config.toml
n_layer = 11
n_head = 2
norm = "rmsnorm"
norm_place = "pre"
positions = "rope"
rope_fraction = 1.0
parallel_block = false
init = "normal"
init_std_o = 0.00613
init_std_up = 0.0288
beta1 = 0.93
grad_clip = 0.5
z_loss = 1e-05
steps = 9116
Each number is 128 + 32 x the weight over its row's rms, rounded and kept within 0 to 255. Layers, rows and columns count from 0. Numbers have three digits each. The size before them is the row's rms in percent of the matrix's.

# down: layer 5 MLP down (transposed), 704x256, rms 0.264, rows 330-396, columns 192-255
# gate: layer 5 MLP gate, 704x256, rms 0.141, rows 331-397, columns 192-255
# up: layer 5 MLP up, 704x256, rms 0.142, rows 331-396, columns 192-255
down330 103:052119055133136145152143112106131162138168181158135109140069068121128101129133134162108154141122091130078084127135152095073138126100066137148163151105158085096181121110078138104148108079086072
gate331 091:148156176139133161149078156134070108126141147086135192101184065147141119178138093162083145095154147150114129201148127113147079111166158065130089047139172126150130150161159138051187121136085134
up331 101:128095116102133115101109154172151140091112130132150110181096104139064189109128113156094098202101111109168142194149171121154151126107141181094106131156128101074152115148165161087048145140135101
down331 096:176105134127194134113124134139102149114095165128106113093166161162180154093118163171147093096175182143171095115104165184147118125144092142134096066084170109063119179096143158113116133074119193
gate332 107:096119102143128145175205114121163156116128138093129180144122130118067179155108105067152115131178170132147138113138092119159173161109078151148169139139089079090096091132078138090145104140124115
up332 101:146121152151112174093156131200132139085173150168148171114134096130072144135128141142093144132096122136185070119145100083140063166103153081105218179084088119063115136136164184159162162090112115
down332 097:107163132096153141089160168152165103086121162084098121120172142140160155085133106108122062178082107103168126096114158084140113119086131099177122110147138146138071147148138185153136165158126117
gate333 103:167082136143209097129128112138090175102112089130150172147155090163134129141146198146156216127223115115093178118138147098100092136123108104111159137117096136124137115124115100089171131167133119
up333 094:099111066109120141104136079074136103147179141134163131136138154108182086112125208124162109159128081129166127099109094092143221077107125107100090142060087141108157087149092113147135101165198111
down333 101:088149123133119155074090215132160119132144111146072148129173138090130099076131139136096103091114119151085096176179074111172158090155138162168032163142088116115119134128181181103088137122124106
gate334 100:059130135135195144099107110170165123140107166126120140199113085124111123138128162175127088125136151137122168141120124187108133175184054140131087115092154121086169139055109127147145086107183177
up334 098:175154186103182124134114190099068166075156122092133123173093101136118084121078183155114203147154155161095174111166167139123164115110079132099095082102129144129122137097153129108140153114120120
down334 102:137158089073181133129049067124138101113138119177147141116150123156082088091113045120121153137146141120138098135165134118156134138114214085196124108163081121183135104161101183120183150084113079
gate335 103:135191100134147211152122096117182096084056121161127161156112149128102124116111134184119131163138109109151167121090156139140110100125178163082129158137159101105069119177127116131185162140125111
up335 111:142112130109065103140202106099169172181109098074089119112093129135224101135148119180104047089144157135125155151160102152137116141100114123141172103198106113161106112073138053127135121138159175
down335 106:135085146141096108115132090112151169175154032170084136116084151106085091171115098090152100094137157145103140132127087128126108186148062068126152141155076170166105103069148112200132109068115080
gate336 095:168100095085159144104095082149102122135107226131138114186120134152085119081152151196096116079087125123110103214154091051090140185073072110121068175118121118079222147071099104150147141111142128
up336 100:098107141151132156135148100155107122078193079156129098184123127120099155147153141164129147083086157095116164110135100106136118175160183186105079087110128104115080153180071147108082122108122113
down336 106:124117123149172148103109116135141126108140142097100133115148051113173136151127133152095170134125162104127131125152069078128127098128195128124144140098103129147112207173139160111109103136139124
gate337 093:073192130141148176045124117102077132142142101105155144105126164163171131067186152126125145184081082139198096134096096193133119138059149103151116152140150129140134129203171114134103170084111169
up337 083:117168133079159156140121136121107145126092165164160154119134110158102149160070088133116120170167166099158132090156163149137139131119106113102104104093083136188095129122122118150129142094147073
down337 084:146151115142102114068093106152175126115136078110121114163110139140160145096212159119097185085104138128135077171118120128131122123086103150139099100118129078080143120163180144179121125087093129
gate338 099:133117124097139166073121153142117111131129125073106122164122119206102106132155159165102111144141147116147177123121179114146147133074122125066131143141152156150167118136157107108161086107130170
up338 097:139158147144084096161118120126063133149170141101080107113160112134114104123149124149153136080128080180115189142143149057182183091148092096152162167100161112111112153104096101146102104130184116
down338 099:098088174161141131122121116083154132131090164159124197169178041095151170133165131141165114171092168051160148080150135164063173104121255107111160087144106138118140142150129176178105079159127134
gate339 095:124135115121117154097104137108103147140137036139100085109166179129124165122149114131150174106121069130138118126099231149130120191153140135175132094151125072105099144133135127213093094123140063
up339 096:150105125135084068142148150082136159160159140188070121126143150130079094116114138072165114126202116149121058138112166183153117149160151079165055108105162095132119161104113158186153112174130128
down339 099:172160216097166093150135117133140109106089185150167143170155088131146124114104169113118146138141164142107074156132043134132171114144211138109057112137138168150135142124119172091112092172156148
gate340 101:134075109145095119064172151154150176071170106134157091146164072117098143124179159152147141056092161118167135168109132114143144171162086136095181111118148106102119081112166173158180100160052158
up340 098:122144148201099137146103113085144153195107147130141110097158092125145175164100133074101086119134123147089141137175151133177117137073173113136137158158116157089169090184162136169100071139110120
down340 097:131194121137144125146122048149098074112126096153133188109022147038120121149117113135150113187127122096098095179105118142115140122138103132156158121133187133130134126113102078104165156157042129
gate341 103:129158154151142134101157099145149132222126069163145109139125097175075113118133144165132118136120098151119061143087086063145091111161119127119141177109096118186153143164101101094170127069078069
up341 101:134144169130175162165167161100112083149129118105137113125155152110126164066120108111118165163141152066086153100122182121175105167113125092130177186148160140115158163136105165144134086139118140
down341 101:131143168087099178168203112138164078139129063123075134124120134093125164110163157187205117080137074149112068116118103105152111134067071110136158166134083115161127154155096121050070097102153100
gate342 103:110131132128156128146135084135085137088083123130133137166074172141053122159130108093098142115143126089140159166123120170143141130119066183129194160116154101175110074119169110143124129130109108
up342 103:146111139025163095106173135191170102113105127147189097162186175107103092170118069159117090142113109133139098125104127110105115117129116103096137141115069115136144113099086096112062087091113134
down342 102:170062116073206149089163124159142085179115177147085138121184096139090110128155140174127142119047148102118161124084147162100142099104134103162154084108149131128167114114154139083087087141099069
gate343 110:145097136097132158127094150121089173101160124085140119162074143086108116163093055061153151131154128150136169153104161169188108127177154110163114110121162122087159139108141129064088109136099134
up343 101:183105122153131111099141120137210128157112115098163168106123152165087196163177104153098152171126108131219157154136127104138144155170122141113192124134118083116115101126124109091111080086150135
down343 100:169075101145147148136107079157113113110111137135097123103151109041126138178121111104122100083168114152051152144152135100111135058120077182115122153123108109096115147126120089135104131107121098
gate344 100:167120135110136132100130102117149100095157135075118097083114130165057121101075158198115066093098127147101183127139133116171108170128116110137125123098195202128115108108181103107146137133060160
up344 108:150106117151103153113122136139180152147126160125112095204165162091137076100151109109144051156184121114118147042091151109155116153152147150086102105202130120093117115145107134098095112105109131
down344 108:146116118154137142130126163157143080120150158154184097101152114145141096120141113088161129163168145067127164129113188084119194076149078122114112091154123141118219089126150145153135150135095097
gate345 103:120123138113148133132115094110120076167148100087136176124123115068100173124123075076092097118163069135152112147121125087155130179136142121126160179065183155126147074079132151154156004122165111
up345 098:114070060159145138100117151170120073102123068075056164131132127083097120187112113118110129137068096155153104105164147136151082108065121133108200156065180185159115070126131167139131099125143111
down345 097:114146119196072137124141064085155129106125095125103096144144159179161128107120118156117165136159104138109103205176072102146191108197212152152122088154080107071115187149130136109142152135161164
gate346 094:112074149164144139105134194143149127173061121047104143154147145116163092133131167214162145114113130128119093123133052139118144152134129150123091145127255075119219092155152094061129129069082136
up346 097:145132134149132125095104161212102159117130169155146096147147081085072137107056135151180146073075116076065141131130106171150132128184155158164085126159128103176114162169164112137049104095099125
down346 096:164147158129143103103083119148174092105101097191166127125104101149120122121135129057143135174151166131146196082164188120142165112105152091139118182145123117175078132124113212118120141174137123
gate347 098:151087149095195122113100133118132171117183170113073134151176166085062099114157168154149086119182147083165188147148163072122135159226107155107118136109076182150096173111119115198103140102162125
up347 095:154195169142157137133160135155042065124097086115139133063113108174117113138102130116075088161086133124092088177125102134163122089138117135164136105130104153070120165159199164123124122145113080
down347 098:091141126177102114092149129158155167087150137113120092180035119093118151073144104108084166145063093140107082050168118146130087133108134129195128126141143124116164107131112118104135158070119146
gate348 103:079171108191111118132124097183077151155165133070146098124116155088109194108137143077122184148103155112109107097227105207130135138146063140151113125093151112162081119111164122153109105088150123
up348 098:137156197118133179140114144143168131092122149094171087126143152100097129162193106131058137131107072134160117137170100131102079157065090140105106139098077159096102125147103118118141129101154157
down348 092:060154150191150068111168149144155144145175130102071093132073172168107138074134189126130169137096141164093137174105094147146129111120238197175119129105118139102164122065117081157133122191117126
gate349 097:133100171105164170169096092139120104143115155139109146079209144137120113108184133159127142092096133136144154132109131174113118124128114050187114128105168102029124121114123170143110158162148103
up349 098:092094091087162146150142095150129122069121093080191106119062087103131133163126127085109135139131150107156099140110144114148101169243081162106126119137153108090080184117132126179159127086160149
down349 096:118123162136151144153125124090181103133127227140089172093159109135157126059102178156109097136127176168173167162163145151141182144125094094104123131098153160082110090088159106143145166122102177
gate350 102:125140119076124142091111217092118151112181128139119118216072144149121072154210147093141147154173114145153086139096121129119124115110129115126108164141152142172164099108120174102111119137105114
up350 109:125089043113128172121180145134111116141198103122141111141102123144098113141121082120069144140143141192146130128064143149075141085160133160099091173124119158068178140100110142166090034118188133
down350 110:166099140162114051106119064031117163181143228133132153148154131156127213105124093142122144138104152127130144152091135073147108148151205100152121168112118125090123110134094081134053102172138082
gate351 100:186109159150116104110189055092169128103114105109149098125108196123123088128142151086107170114136143135086110145110142109088199142098076133158105163099098147078128209142123177132135151108114154
up351 093:099179075091180106094171053103147114149143124133091107108135106132087212125167107081105170093160182109155187098125096151098118124127093112113127066127052170099131136110116125066114113137157125
down351 096:094109194151102110074112117150135078139118106162180172097110113122068100116166086099041102174128128138133156129135070174156139184106114130122135121076135134135088057106135150139130119144066135
gate352 105:100065138132093112089099154084140160070094107130140095135099163135175179173142178168123135156159104108083139037118103129092130124103143139123208118143104152187118121092101103150185149118175074
up352 097:153109137123133102118131115134132138152140103109122104097079159105136125089104167154147091170070096146140185120078146132116055113154111104075074086104097133108139172155137164154190153098143127
down352 103:190147107120126111156153108145119163162133135097173144134136127082111139064152147146154108094131141125115045087149106097101103114093174152169050145099138092083166138104151140134091134095122091
gate353 103:108164179174123166217092070102130128141221126140126125110063084114090107129120148148118125108136090171102097163090084075072083086130107135104098178143127136120121119115160106117109134141095119
up353 101:104141163112169132064144182139184075092113168125127119150144063105094146114102112166140113159100124116138135168149100141100172094108063165129101157141071093087135122114120140132121119135061070
down353 106:138150111174118155123042107093148155143143069178119179122136172107089095074074131087122071130165123156152073168163098176124122115114095059067118135113172142172132134110139117101113135093129113
gate354 097:183160149133109121131103157154142166064139118128131128110159134154100154196155089142134077117125141140236134148116152107083158133160163131121137154173116154104145120120127163090152073111085152
up354 097:135134113155160134124142101111085141135180145140127095127077148101078142110133139091106120098122140101140139147110115120179068179100151111081112103152092115143140146148175142166168106129159134
down354 099:130138147139060098101093183104118143108116141167110112156174125056131144154169093162113157184084148154119078146140067110108140067151090128144140105099127135151148091110063138092127138177093105
gate355 100:127174165112152162112136145150095060120122124179133137129152090098161112133104137165153133086169162113163220170130071159137114103125111118117135085105101198154157183159093173122125123135189117
up355 096:142121101189170145145091083145101215149129140121105161124168112158188112108132143124174181070067174141144127125103148164097109156144137212084109166091137049171134211101093091183104175198103199
down355 096:113123162112118070116174138095131067117113155125202108140085127090121124097071164088075063108116097106102165163143109114099141091115019091148130143176131175115139122145151138108125123097130138
gate356 102:150121167109115119183140145084128030176121172075138159150132080089137077166089119175105160097144092088127092168121147116172103083149143135136140070137082143103150115129135035103146135191116101
up356 102:146119178104123130113112090108133107136127169083131137122114120034083134079100052148161125118089173153173163098113159144117059176126085054124158052130167120121124093066158092162098168127132123
down356 097:141186116191116080117137166137114113099111134118088065078193163134137121086162164120118126142131163138058133135117114148124163099148248117118121151148150146105128118115130225126117155161108149
gate357 098:153090147131170106087084110125093134096085123107120116147167183176166144098128112093126121100133121164080123139166115162078100124080135119117166150069148147091105087136128116137217131181123148
up357 098:167124091119136087167118177130029076133136141123162129127110147121142108096136156146087111111146171084137085079148143103166119104108119149135104124134188131130133113149122141119142101184142102
down357 098:138101047180138183100120156143112095143136140080088174167111132089116208145123151150125128123127140126108113181129124123123148100094165186102040171132160128079112141158167146116167160132116160
gate358 087:073153116157090147149138148079131140165178154116175099150124123104143151124101093167056130153106128159095128130137166160157108098132102160123155079090180099129116103138090128125207132164109118
up358 103:115180091158091154112133134139199082139080134110166135096153158064142159117116158106114056120105168201127154128105099111117096133098121148091114152166093167098109165079103097117083145152128130
down358 100:114093148108146105105142165094106131099059161174132143150163113125146099159131175100178102130164169146125124184134047086117162107099102095132097109101141122117157172068123104163135136068160142
gate359 085:111119093073116093177118108085058103163153112097151106153097081092139136173129123147123122102147118134120162151119122082156118120174186156108133149136174146158206167102133104079177106090135142
up359 087:117165086199135140082152131153140153065098198116146130157058142119120189115159185169166139102116116125126105128082153138114142108127145154148122096097128116166113187195205143172125096180147122
down359 083:131066146063098140183114147124118108169134075115107097087127132151164113143085078054125127129132095150138156085147078111127149187075164088136151185159117138126170109073071120101163138135165055
gate360 100:121115058132173125112128128092072116124165166173089146162084168161118168167052116107137177091101160134111121141144060164133152166152069110114151142084145115078132180143117146121107127180126176
up360 102:126140100140150108171109099110094132167135177130160079144096110129099092146095119138128144108153191105144167117157201132136201173133115077143146094198123119125144100136098137110115164167139096
down360 104:146096119161139102109048103102119130074114118092133172089092105123121120129156130161146112142137110107150176128118113134110137097127178081136063089101081111157132071105121137105164115085131111
gate361 105:058145184172076141155198067128127179083130149136125081118114158116167174076128103095152112148082048085084108083142171116090097148126121117122132220095184156102073120094079133111199093101151155
up361 108:127116074075146120164105144136068156159161171144111135123110145164179090167066135115094110074139108125142097214208184103113124086101160129132125081142103165165067163105047142177136120081039154
down361 110:145108119130190115120139118087212111148140174112112171145070119127141120127099133117111126085160085132118128159139123182150125105108149099127127106140177103175160159150140116130107135158028115
gate362 099:131103105156117117168118138076091155242162115151086155156147148171126089112152145119121173088170102102164107174079173149086116138155142083148081193127130140156135112126137132105094105124104071
up362 095:087154124138108130112147125133120135071105209177139185140151119105106150126110162126196059086098102146129127080113105140178075130127065095150153112106103118129113110058106149084092092133085108
down362 092:181105155149103111106102137105120065211167136107113120125146141106108108163137140146077197140119115127164102148119131127071142116086114190083055189102136083109128112121142162128146177111130123
gate363 096:145091184133146118149180109124127154130133128107117120163161025141146155149128156045097115091157088155141083148123101162081168157179104127165135092123041109097075149108163153062141127103172133
up363 088:123060192147136126125109122160147121201174107196083168102136062100122094149148117063063079125143124108113108115113126116099185142145124128133069105183136106092158140053057135099167112103098132
down363 093:092195111109142133062146189163098147099095125100128048173191128126148124130096177150157158136115156121153117167111142148104172157189181127129164105094130230129108103112113084130156198142112203
gate364 124:089098131104126181121212092152110142070165118170105159169122132175084101072110115099124098108104091168085124134162087137152129120184162172115198142126128148061148104128113132158166164095084164
up364 103:148133122121082109093183107132144121165125114083137079102165121163108141144105105147145141173154113141111114153122125078136152147124121127118090142137082096156142157082175138157201165106053127
down364 107:156054180137064151123112124091117096183126126088152063127152161114129127205121124180120143175094124066168132134125151109097127143049118069102037049126134143156086101137109115065112097156180132
gate365 098:128120104054126126174160174113143072120148096135114094098142173157131106152148143105128180130108150147136144104119130147172142205137119113138147050141157149127090117135167091125104128094132127
up365 101:098153117114190128096150184128133104064123197163087093177075115102123124147153066102106135180072083060105128100168146086204103131086102097105130172142092133103131136137085108131162102128122119
down365 105:138126118111177133132158122162110145106126136184131122069166097113108169159159120103094153177196127123138136159160095142188096110092040128126162129122125159149092169156127157092171105140129087
gate366 103:111094110145190115103071139115111168143148120107129157155087126119155094156169118085149071140162083103137176143143161157159133178157097134043136086126112115147102174125076074149205146152115120
up366 106:126147162088141184144090131233131144103098074132199185151141101142170063151123135096108193116144152102139131106136138154187100115151080134087155103075166144138094113178129088135137158141154119
down366 106:124154139081098135154155144153109125134154147107192150139126124108140122115102138096183159094122096132179102063138122117148133115112036114102202123088123082133168130138126053110104119152153143
gate367 107:137115149111133213100093186156146174141108138129137153136165106085140148162161101089159158150181104141132098137110060131110107150097039102099178101158161176081100126091145122144176128138135104
up367 109:110123098131142165109137142164163080118098175087201105170175114080109090143136069162142151183120140134118114107187148121121122111114154169131119120122143147147080143144132131140179125097149140
down367 113:186114120123155106136109123107152147106189189109149141157059155122141192144129134131102161096146109156195099118164119060074155096076146122080148189156130173146117112078148134141127123116134072
gate368 097:163061098096149113133129103153130136117118137129136117147181105129163112083087118085224173135088101141132130104095122140110170156124123089117073173143142138135157126117140107071121135148083118
up368 097:079106141138111218149158128082145136114120104147084108123107124084150147236148175095154103140155092131127090121086149159183135090166190152141130135155143137125111080104105144112112076141118111
down368 098:169133108058137110131152123180144139144135158128119178174164122191078112151152134120184128104168142133107089124087075119094104104143050118191085126152139152140162125127148158178114107167080115
gate369 104:146107047097138152106182098126136109110120140200137171161165169095096113123128160109167143129136128092159129143117128105087130150136140165123099065087105088156061113208074126148120125151162119
up369 105:156102129118101113146138127115057067163141155112124046101208134105060158166135145135141089127071168153114130160109114107089118146146126096117131152157097132142144088061094056139149101104126045
down369 099:115165139125102093112122082070121133176137097162138072091165156091159170158135151127080152175127115180169107097149079175114156144069093114060163171178140147139163094117126145120136141137101108
gate370 100:156128062129120091100072108128104093135201124214120159112131124134115116103132109131169175101088097183118117163102113096137145086109140123133185080122127149159121139151121127131132106135060132
up370 097:078137166172053136097084105108126147178111196068094170098112087097152131055134160092166127164119150162055108116141076121137125159106055151092080109154166160138094177144128076124152112117093123
down370 100:132194153104119153145138138121177149136174152142114131083124161063066055103101141115092143114160123127129106176189163121155144103168175127149109078082159148072131117146104117097076149148108174
gate371 092:169083124151108116162093162108111082193144136116142161132127098115114155113188188112114153116117075164196129086097099125141153147154090092098110155136182165132113121090160157099135129125104105
up371 085:175086122121122141136064142090150039134125150134194144156118070081140101147127169075098153111119107121150162135132133128205099130132120152157145154122098101176094161066132119112103121186138051
down371 089:165164126158111097104090090135158151152129162120100088114125153169087156101125154144160148185143182118147098086133125132095196150096236086094138158159132162141112070134138181126095168120170145
gate372 093:102141125072130141141121104142098159173108139164131111100085099112056131132124087116146110152152138150103164121146145126172172078113163090146133128106145167129095132119154134129100113144119077
up372 114:166160131144120101132110159175125186145173139111144091147192102086131110173154074141129113077117093169052099151160084092101070149125104128101151112122145177109151150093058068094119091155101153
down372 111:174156141168125124148129139082103214143184152120159129100142135155174100103124146113174172186085119135109135122132108099099101091121017170084166095121089149170123109107100098116120080126098138
gate373 091:104115135160092125116113112139112147095101101107149106135152122126136121165120127169146126086076149124095128160111170077101161129129107101148108187130164154114185120097156112076145176136131137
up373 091:156101082144172158128123164139127101079168144156156080131085118085130090162141069097121108126118155140135095110094166109132135141099168132065057128133131198136111068181171110077125094181097125
down373 086:044161174104164093130106133108111116158084159077116154221151093137097177097152124167151162092125161122132069140123134119139099160077250142154163121134147121093091160134128144175125134115125190
gate374 095:069090105128090122147094171085105148127142159183158145167134121128135146152125118127169123105115175143096222167107099129107133143120128155086112114146136143132166113116103112122164086078120116
up374 101:110054115145110112132104133115186126138171133122155078103204109149122129172110087116179106080131202164084164126084171111081052154121128127145140101155101131114161174161182110162130171129088084
down374 102:219148100174168128162126099112177186190132078144081102129167153149182128138157160169189138053195156151158054172098127112118133151153069124104058132072156075131123108125130134133093191137083137
gate375 101:133121144106163116159119149157103077145110103127096116149106121081055116123174182095188136125084166081072145104163143206096115203154112104116112077162121121116098142113166131097133099202113072
up375 105:108118107153159155135105126184068086135125104091196179114149127141129173143095152079137093145136195150070140112133094128154100174121130128114204137110137105153054160168081143130115106171157092
down375 109:184126098145128095127116191157121136156147091142177109115093144118116149141109128126131126103092152143116139115062126150112146102180056138163101203093117139144076058125164096165093125126131078
gate376 095:155112081156144122102157087174097176084161075176100160155144110092109098105095099169118121122079129146120161196066101131132125143079132112173111155135147091145113129153134146178191126131098149
up376 095:182105119128100081169137186091146182144114092084128088121155148106141120133202158104142162121165127142168136116131163160142212134143073160103092115124122081106111125092178193163157126158185128
down376 099:093093127142138095082048081206170152102133140156111136170123165127167151059062109118105130151106153133088155166033121123177121125140061118158133076163081095163118132109149145211134128140177067
gate377 096:086123141215108138139180165169134133096077112114103110157148139179091127079127197131161124144182108093114143123184119131169108121073075110137167088120124096100124146177133095134088084116083135
up377 098:108099182122100145141148110132150067141098138111158122112160113135163122075139141127139101126154151142151128146128120133142100150105211102089151132119086176147153176093029144104191126156127104
down377 096:071103095106094103089117113117108143163161095104128141112107161128145144172169099148137141141109092150138138168151132187115071190152087119149120105168136110172168142131177148122155131151107118
gate378 103:158105118141126081136203156159154125121171151120141111084072104130166175108083154127140152065113087161135132123142119126132153117105113082120145151115128103072141126112110119180135127151134135
up378 099:189159094158129073104126168164149135163150097096142109121102092153106116102165155104120142093126175174109106182153084098125057129118094162133098140048188071114118102135164161088121164129123124
down378 102:116054164118158132115118151192109101107102097143122098133119139118161123167169108131158118109116167085141046135131165091105111118153124158136089145178112136129097091090177043151116114154093111
gate379 106:158104206145061103117138148142076116153083092131129100158095139104169075121125107133155133126164146054180116123158151079144120169062082108193086181140143107104113126143104102160158144205133094
up379 104:135143166136080155075076176150149152173130093171153109143122103089162112136138142130070144099125140187163146126111156143127171127120102090138113149175125105102068146092118099127152108108126142
down379 105:112083089126123143140172079126123152132169136140163124139184080077071165138108122099090098148140135116149146123125089112108146121098170070071111146101178146084082107124141097131119112125143130
gate380 103:064120183124156137140109111158126118151128087114145130147166125108174170105167104172155189110079112154076167183100129096072119125130039157173157147159114147110191170110102124143127089081073110
up380 101:101084176144133133200118184143135142089086146142103109180178159101132146135138126146165165145090057166110160093096134172148091107158113176102102203133108073108186156152186058091068109131119125
down380 105:131168128132109088171154113118095076129073158122113110099102141151101149078050165086138054056088177117059136138094102084139157115146225100116172110125118120172125129136174061104137131136184184
gate381 112:163083126125181103144092166154096128115157201103126153123138165119148167169134093104110105161096103118141110150080158096195162064082193147137096113132154120123147167163110146085161136123103122
up381 116:167075098153199171143126090104139150120134175090123138106161135016120151129141124120119128090117130127132159178128152174136120128166154164065158101103142126111130124108120190164171100138083118
down381 103:137120173197086123163088092148075168137174149140095122137136109113156158120130124113132098169103103119091151123091162088127144090140181161124140150092184088120136138103122165110096141166099132
gate382 130:117132096130132228130155157041119113130156161151129123144137121109168106137125162135107165120104147125124168154119167139143160111122210150115135115124158146106118132135149093067172127117100085
up382 188:050143118128119187157151141088101139130153148110143109113141100114134108120072154173156108126095151127169173112168132125155160083142133138102156115116113111064129138177132154000164133128115137
down382 085:060096138144093156108136143147144145126119104058112189083118101120131120088101164147165163146093141137131127128118116106145110144124255126104117153147160153110109144113137157055138106171106109
gate383 103:122148157136178096079122122138102088071091162099109128154159143134127128131164138109151130111162110164109106111105133176068083097130075098060064088139133151153090161176175096113125098108143109
up383 101:103127102178124100136127151133135155170118052192142166073153140103134059144193146110112175139069167123132185068095173121161060149127099093095161159106131126118143117091148149113130112122137161
down383 104:081131200132120136106124128145078101171140151075147137058130092113137123114108156132114103160072066165126171106094142190122078119098137095188106126125064110096074100082138122090162095096148188
gate384 094:132077072111147148113083084147165123109131125164129179120175105127120102118183058114124084095176040188153140165107124165177130101116154107129112071137171166051146093105093145121170086154097143
up384 103:161102145146096111181113142169112145130067121108179135133086150107144084100148097094091170118160151104113099121171184136189131112142107108113123120150093197106127107142102132177142119172088163
down384 107:170122103140146106107096072104130141073119110156086195123122106127041115102153086095125123177103123103155111171175146133081169139136051067133126119171155154129118094136139120151123155217120183
gate385 094:106135102134085066149133121136126149121098075091107163123141174091105100191127160108158190154116135149095122060110156208123162114121165150121136075153096092169116093100172130116111117124150096
up385 091:111105166152181112156101175109112129133117117158070150131111153149128101115200095145152114092115135095094081125089113111140108147121146091151160139150120142137077134112194179126082119139191092
down385 095:180094111117125171080122109144162195187136173173151052149149112101116101174085129117109076096138080135144120145169085104107102079135111097128143099145098168132105140073123077147174110151144134
gate386 104:196112152077220178161140100115062109179073127086123155153142125149144135222127146121154109117096136103094100104055170208134145125102103154070120114120051090123109137151156069145166149171152128
up386 105:146091138128103171138192131127123101125167149130071148108135110144107103156093119098221173136116112113109123097120141107160088152099142109047114115109128150161103170133184079077083083224135141
down386 099:115101105135080098110150132103171124157088143084155087129085092150115114145111154149175140118140139142089094161126126182112106082111149138108118123119057101100075102133171096201114149186116138
gate387 097:154136103104159158103143101176119113105173108172144083156130178115156129107137100109041109079166208153089155086132104133129102080149122157119161097145113079161094067140147177126100111190119132
up387 099:175150104113124127123152155063133166086131187153176140155144123103172169145094161149116135123177134129198171162169109129129073129145093141116108072083165164165150167108158135186090172206126125
down387 105:123122114102111126160191111113138124127131106072104161164132179110105158178106166146167068177138159124128114129129150151084143209122184110140118110172107105141072124161118086134113152092114075
gate388 092:091137128111161146147157152106063147156136118118120136124209132095139153128082161137108099137067124143169151134099170075115157099115124138168031144120166076164152130166159109093118152156123137
up388 095:110108184092125090125078169082152126132098113139103105140133096103086148074111074117145133159139171122170147184062152093119176147132144114060100096208111134120115099144106144112122174090128134
down388 095:094110169114164151152146127144117163125200158122107155148199105176158153096086160137167118050103141156112073093106097154118094161032097137079113104110094119112135115117107132173110098171117110
gate389 094:114116160089106116097143180121112177155152104144101184157113076137134097218136114115122155167098096178100100117033134139166118186133169132117142112152165113146156133141152086083158139132128130
up389 095:104156115104141087109143121118145098116152145143131104185129129169129131114125124133117114206082088142131117090073153146144122163119172182075143059096166194117153094145127130157154127111126125
down389 068:179147141150093130078078123095134075143198151126130085143095090117149109133121089091160130115166159092156161114196162128123097106134255091073120115106110139108074155077114129148122113080091136
gate390 095:149131083177097106105193082166177093083081141171099105117143133163161170159229150109142152137121132142132122157156150152116128163113180087098098150118105093151117122117118129175116124156066056
up390 103:094144091141144164080023099156116165064187207119142092144137121165186121115104109166139069113127100087119138111133111156176122079172090148096088128124102128126081117118089119105173119093123122
down390 106:149129075121118140067100122105162120110082087100141091165099146139223062089068106154074149118154078148172150180128157137160184175164153134092133150133139148064111100120098154124114160127097113
gate391 104:112178079128145110171159113189142119145138083107168144124076117106167132085127101113087131115173125145149092073142137116135136126116172174087118116135130134176182079178130126096144092163163126
up391 094:171111164117133091149086118085147153171161119120136108113103138103144082164141091130171158131107107087077162145160144130108134139127102142220121137143142083179156127148171109122102121121186166
down391 102:097179143079142171127140092132110151096122142162139180135136133146219119078066121120078098087147100113131123139077144126103115182063079133115083071170155127140136159125117107106100132143154155
gate392 108:116114089064097134104139103093125142116176185086118113146130141196159160122144069164110140134106036140179148090131146172177193133147119156090066141142155149147109147115127180150177185166129148
up392 104:167150105113159196146112085200101156156149110088154144132146162135055109138121133130127128151148139067095147058174108105128113134101117125163099140130198085083106123104138159166147138188165126
down392 103:118137148180163116161131127109116126129151172114117125143104151165176096137099158100105134091154139202147107060116163116105175072173091160113101187154107148164097119076142164128058066085122194
gate393 102:140175045147119107097152115190126181129101110078129128131145124175165114143233109136090187137137164082113114206081152160108155129159104106165149085132129095117132165117177077102197105116140172
up393 110:085134178120115145162090127143165165109145107166135089096167085153121100120100112104046123139130108106131106047091185059130123103086144129167070130121154133077136072125171151112171099176099137
down393 106:080149165145101163168115125086143123177150149202140173070120131090151156122133151145134088129076159172081169129176099074138067154171161117112168131147130116140167120138105085160131171128106157
gate394 103:165130143094194113143154141148114167120168065159062124100137115118128082129178200086114100124135076164153117165119142127085110169133118156159153181101182121125154134121191126137191142151130132
up394 098:100063143120149169118162130108133174119136081114108179083171077145146120113121158136117122189086120101153113151135087147171179166112159184069196138125103146146128105128040128203138114101092111
down394 105:121225121159113111138155103142127081110151153120096143113089184083190144141115076139155102140109107138113103085115158150140126098123161126098105114187104131135114113173126185144096044131155111
gate395 096:121144143118165108127089203147162142068132145110175154146116140151111144128105137188179098147107097095151151107087146090174143135122150104156088115078153125126139176142157154142131168128105153
up395 089:105144161057174132110127089108131124082116151131156068099140145132148133035156147155139135104146139154161114154087087109108081132159123133128095107140140214106118107160114176122116131092097105
down395 095:107138161144151171151097140130139130124139085168124166120140133135093102174093102139128089118143101065170140079161199173126168067120092140173110168097151125129156129149083138086128158155128159
gate396 105:142066126094162090089172082171110137152160167112085127089141121152099158136183127196193115146141130106211092133073143107117147095132124185133107176140196114163129110089079084101132116108120097
up396 100:096152143124108122117102159093090119057167175106120127111113176151076138140095131106142119129080156148163152190183158109171099175167080071132158063133076099105166134124179166090124128115110181
down396 091:130127118094166172108127106146193076099084124125166120090084121102148142064068157149131112096096115181121122165162087130114113140158050113071138122067157140125124148107066114062117152120152124
gate397 099:065134132141120102130179156150136123101099093084066109090107170175151078169147119094082079125112141101081155124160125097166104165132149078172134166094149095127069139120147162096212124115149146